Weights of a small GPT-style language model, trained from scratch on English Wikipedia: 4 heads of 32 (2 for keys and values), tied embeddings.
Each number is 500 + 50 x the weight over its row's rms, rounded and kept within 0 to 999. Layers, rows and columns count from 0. Numbers have three digits each. The size before them is the row's rms in percent of the matrix's.

# down: layer 4 MLP down (transposed), 320x128, rms 0.178, rows 74-80, columns 0-127
# gate: layer 4 MLP gate, 320x128, rms 0.154, rows 75-81, columns 0-127
# up: layer 4 MLP up, 320x128, rms 0.157, rows 75-81, columns 0-127
down74 105:473488483524492499471509551492442452481551522490470463483451553423497449531559525450550557569545601517463463509451497511397453589581486423489458553537520492498459421515508444401520561501548457553574557502492532440419489424538502404477552460509410517529440464541392443529447495501492474547533529516529589547420525482534431397545500468458474560454589468593520535543525426551465570571613
gate75 091:435411460536497526564463560499485418401474425501437535532475594547492541533521487458486624506526489501448559518452529393551544557451510442524485493455499553482473487449591503466507511468511572479473499448409486503449556496470507451466509430541485500398504478475517450359446620536377568523417530532490487549408542548473502439469414509525582552515471491453525500531571485492422517578516
up75 089:487477548465460457495608547463520492572502376555500506481476459434483448488367508410464483448468521406556463529526421593523488532532545544458609492554475492505497481398549501581479429567505427474495501413487509497496376434537520502529532431495428459532555535523496473563461469524482376489573405491501539442509472423494517615446494477459478410502464569424495488506493549516477508474493
down75 089:532533477480622585554503502486460508435462501426357562517515454391440358490563502567508526550476500514429518631489561484561448473470435492529523542548444478497488530515471554421526514433528434488447506492438457505443493501440430562483514516417479453436428558546455516484500534452433542515469535496494431502482506528435579584496428529574515542513410465476525520473533568538441552460424
gate76 099:524458567497485544536570539528505591423569530581511448491470476467444482528478617556484416400444430490461462489504558512518560499494497571560500494538457520478490580413501608521505452518527522490531606486532524502519546547389437505506472458574559540541482463526557467458448510498447401679481478471450441485523394545499523489542501368521497478558481501459463539541568496482537441455515
up76 093:483570508416466526541513477523428421601440456434523541437502480522451582508544436534471470505535552482526484418429548464442505481586528525479563506498391426507521527582553428388441568521472495435442413466484441445443469468513508518480510519416536476546474450456490456540560530406457526551483458494536573470471585416508521505405563482530448467503542384521531478536415450522437443421497
down76 099:555541487542491389430604587492525522524456478517454506489470497472468558514584488527495481472641542490484503563484369521404484561492497542448544424503408533540519549461461457438446543386531546552455507512523422488449547494552451540590476482527502543475582437577527485501475484509496559496483502586491487479505560605418565492430502542552519537417517517467498580502593501548431408507473
gate77 109:456472474437521472575484455503634528427547478396482561486531460514496546418412592504498469506527520556480446549509487576563508526523482473415500423475515514497412610529501530454361511454440565463506447464556498490491525566489430563472459428568520503471483544464481569521429556460509492416510425550511468593433528438442451527485541441520601496411557545579490589483502487486508521511453
up77 113:501510478435432481573468512535571467465648464445428415478499443506432557429520469509504469503546496539463447571488473611486509501578503495458511556511522489555516539542544498530552618458500545454561444520443533546418487435490451504491505489591571534525443549484519547529477495444565439447474471563518531458444540517511378525497460507530466576553581503464448471586510404396569564593447
down77 107:525526562499555424521514520479525546540483518480486470476423526460501359506487516444463409510517566435401468584424523452573491550507550544420447472397489581488458508554494508512427573462497522456462511411449397603602551405540493432491442482498509564447453488556531498529455504463521522446498441521524482533532472533562384525505529482487565607497499624474425498487438525533469528518474
gate78 091:529530392476424497452497507493531462453441471523570554428468508516437574531500425446510372398510519427431561506457497585482417477445455470574460465457465443462512422510513469491570511510492465444465456461456437510502455528555481555471472428573396451499387591494509528518521532549585541573489545479429443510495532587406476577461547533483571452530481480531520441501552521415547552481552
up78 092:542495518476543534505536534480489460511447462477479423549575524633542448464532443461535505490421379531556459451521508497460476579552541558409429498541598444504545388443498445436532494430458472367575536463533447579487457578491508504490393464475543512461528444574450513520519498474565460559506499477503548551405491515460458481423538510436462572500551539587555452472516432502574450507526
down78 093:423522517592441456527567510502434540478564466467545452521509616470487514479567343542599430503530376430513426481531553480464505608468454505468464531557569546439511570517533523491448479532483563528511478560487565408514519541469496489466466622541511507457510515521503496499550526464485465440515525486541518525536458459596417497556477505511394471435476499413373510413482514495490481545443
gate79 102:438547351481539452487524542438521508514535465453434483502469455485533521556437464455508521454608524423414525532542442543561456447476377583422419419489472501516512495603511454410409445623435390561528533492523518599478478459518514411502551411507485457527504537458492526497467484508523431439550515570471539544528500437510424565493472510459463477562493491490547447517541517466547545474495
up79 094:466547453524476488501610529528511536485431517498477478482457511417393526572452477536451471546551488481409473548499445569436512504557479607521536546503379480507545488498466434492458471473567470462497434453446499459440480383489494576538529450547571476476510497500539438423456419514520575511627442517531496473375444480527513526474498548523417424440508474439409510500466559590560462510601
down79 097:517474424397496562526507441384465549377545495466405565533431474545504498460434539412565560517514479450525539500484393506448459456534465521481455386463453485550521496643535485447495452509471463477532497403498424495492518517445473501556372409515492505504517468524591529502494442494464380471486465397495516430497450472505465469534487461532524452543397462426496497550455477473538519502500
gate80 098:549429461522470471495435567624478512513520485495468478427540451509435535566487505539600477438509444435461537584520535563669444466428510400485505445530531480431572413522478463500497445465523481564607486453398435450476460445458437513569447520513485392489429503448519440488458494494443570508441510477490450544484516460451510509509539414521577522519480485487488465443446508593438532437536
up80 106:478567490492469519547555490529560443530437439481461429397437461549627483600494447483557483455408434387462548486417514485508460428471485458506477406508488515494636365458437458512599428466455524547537461552462516538476581490512429583453444425498583533512530436474498486519485476481555532481444522461490465524442462537460474472516443545413491513518475473430527509448506532484450508516583
down80 102:464470603465372467512545554480518540561502462480496453542487583521503350555554493519494490482544491486517564505430466487375473463530532425465506434415584493509519561389435448432404542497538492528539476598551554437497529493486463472457431434549464487459519475470478501436468567401478460468461429503499544554469546527600447545495474570576572443532463491512463515485532479532424538569527
gate81 101:545423491396539482531569571482445596522517540543521560506451502540492504563536504493535582523418587441516490521474510610544464505528543360457499446487509407598550461531507479535541565462451529446529576549489501491497578545586579413622549552444464461469471531449476522508481552519534548516557495531527410511506510483473539573566438474527512545441474539514464563495429488494415401478566
up81 102:517563477449482525544569449468549441428511541531498473511485462573504507518480527374425493521529494538561554524436427424380551518480503576505515447540477461542526587481515525546499500480523486544558450510530452511557423472504487472487465452420568635445503412431476566501501516561520582525512519431517524446523474450508436469366453563457585496452493493433546538368458510521500533452377